config.toml
num_hidden_layers = 14
parallel_block = false
init = "normal"
lr_mult_o = 2.0
lr_mult_down = 1.5
decay_shape = "linear"
final_lr_fraction = 0.0
train_tokens = 88000000
Each number is 50 + 10 x the weight over its row's rms, rounded and kept within 0 to 99. Layers, rows and columns count from 0. The size before them is the row's rms in percent of the matrix's.

# up: layer 8 MLP up, 256x96, rms 0.244, rows 250-255, columns 0-95
# down: layer 8 MLP down (transposed), 256x96, rms 0.286, rows 250-255, columns 0-95
up250 102:48 57 39 55 45 50 60 64 63 42 78 51 61 54 60 44 38 47 58 44 56 54 60 41 49 52 44 44 50 60 57 60 51 46 50 58 41 48 57 50 52 45 40 42 27 39 72 46 51 62 55 43 39 43 44 65 47 46 34 54 80 63 55 45 36 49 51 58 41 44 35 46 43 59 72 43 52 48 40 43 52 57 25 48 46 55 61 75 47 62 51 49 41 38 43 43
down250 106:54 41 38 53 42 51 60 55 53 35 60 67 45 57 57 58 65 43 46 33 53 33 45 36 70 49 67 52 56 50 45 62 55 46 64 43 52 54 61 53 46 43 48 54 42 47 33 45 46 63 67 69 37 46 59 55 58 44 52 36 54 51 34 51 47 74 51 48 32 45 44 58 46 46 50 50 43 69 53 63 52 33 56 54 50 37 35 61 40 53 68 47 50 36 27 47
up251 102:36 25 50 49 53 51 57 49 44 52 59 78 43 57 35 43 47 49 53 45 37 44 33 59 63 61 48 36 40 46 46 37 40 44 58 44 35 37 50 32 47 47 62 46 65 30 33 44 59 48 72 37 42 57 52 46 39 62 37 54 51 64 47 54 54 30 50 66 60 48 49 52 60 52 55 70 47 50 52 60 45 37 57 55 60 58 64 42 59 39 60 53 50 53 47 56
down251 103:42 51 62 50 57 59 53 43 39 64 50 36 60 61 58 42 43 38 56 50 38 45 47 49 45 45 39 48 51 62 53 47 39 48 44 61 44 48 37 64 61 59 50 58 57 55 41 48 46 22 47 42 46 53 42 37 50 63 65 44 70 29 58 50 57 55 69 64 52 75 60 46 43 31 43 59 53 49 38 50 44 34 49 55 58 57 65 46 47 68 50 29 58 45 55 28
up252 104:55 47 41 62 50 63 50 46 43 42 46 68 55 43 53 33 34 46 46 49 52 27 47 62 43 47 39 52 53 56 58 57 38 49 60 41 66 59 63 48 46 34 45 46 52 50 52 34 32 67 58 55 58 40 45 62 62 35 54 42 50 63 55 61 69 43 55 38 36 47 46 75 51 60 64 50 58 38 53 46 58 30 59 50 59 60 49 60 33 58 47 43 29 63 47 55
down252 099:60 50 70 64 45 43 58 49 47 24 45 68 26 41 57 58 64 40 60 45 66 58 48 64 47 53 56 33 63 42 52 37 43 33 36 55 63 53 55 61 51 35 52 37 44 47 54 60 44 58 52 48 42 44 54 43 55 65 39 50 53 55 71 52 49 44 45 66 40 63 33 47 50 48 25 54 51 60 53 47 48 40 44 66 47 51 41 57 51 37 58 59 50 52 37 52
up253 095:56 61 57 45 55 60 37 64 29 49 41 53 44 29 50 33 50 43 43 47 47 56 55 35 59 50 60 47 66 55 42 62 50 49 50 29 77 61 28 55 42 38 48 62 63 50 49 28 32 51 59 42 49 63 62 55 58 38 55 42 55 47 51 66 52 46 57 51 53 55 74 44 57 52 65 49 39 46 59 46 50 40 36 47 45 35 49 44 57 43 59 44 48 65 50 44
down253 090:40 40 59 57 53 31 69 47 56 40 60 66 35 55 50 62 49 47 56 58 59 46 45 50 65 28 59 48 40 36 67 55 59 34 53 59 36 42 55 55 57 46 51 58 53 42 41 66 79 50 54 52 35 43 47 45 53 50 48 56 49 47 49 31 44 54 49 42 52 44 30 32 52 42 27 57 47 51 55 46 41 69 53 57 50 62 58 69 50 54 50 55 43 30 54 55
up254 094:62 73 42 49 61 64 38 46 48 39 44 36 39 47 51 49 48 53 57 52 53 52 37 53 44 38 44 42 43 41 42 65 67 50 31 48 60 48 53 66 55 55 45 53 55 48 55 41 42 43 55 46 54 69 53 47 67 58 79 63 47 32 36 45 49 38 62 50 46 49 48 61 35 41 38 44 63 38 56 43 44 47 62 50 77 56 52 46 49 61 25 44 56 61 54 50
down254 089:46 35 43 36 46 45 61 61 52 56 43 58 74 50 63 41 44 32 52 59 40 46 47 41 50 73 44 49 48 57 43 45 27 44 60 57 61 52 52 53 51 51 31 47 53 42 41 38 51 37 65 44 49 36 53 49 40 51 55 32 63 70 76 46 58 63 43 54 42 49 58 42 57 60 54 56 55 72 50 68 49 67 46 43 32 41 57 42 55 46 50 43 54 37 52 51
up255 081:56 56 58 45 56 48 49 51 52 46 54 70 54 40 62 40 87 60 58 67 41 40 44 58 39 68 44 35 52 52 57 51 56 40 45 54 51 44 59 34 35 56 32 39 55 47 48 61 50 46 57 51 35 54 48 39 43 54 45 46 44 50 56 51 49 42 69 45 54 45 28 36 37 63 60 39 46 29 56 42 54 57 39 52 74 59 56 62 49 45 51 42 46 50 69 53
down255 083:30 44 58 49 46 57 44 63 61 53 38 43 53 60 46 47 29 46 51 27 60 64 65 64 72 48 54 56 47 52 51 51 45 52 49 41 48 55 41 51 65 40 62 59 47 55 44 24 67 50 66 44 60 41 48 56 48 39 45 49 54 59 44 59 34 58 40 44 58 63 59 50 58 41 36 66 50 59 60 29 47 37 54 46 39 47 54 40 45 60 38 57 28 62 52 48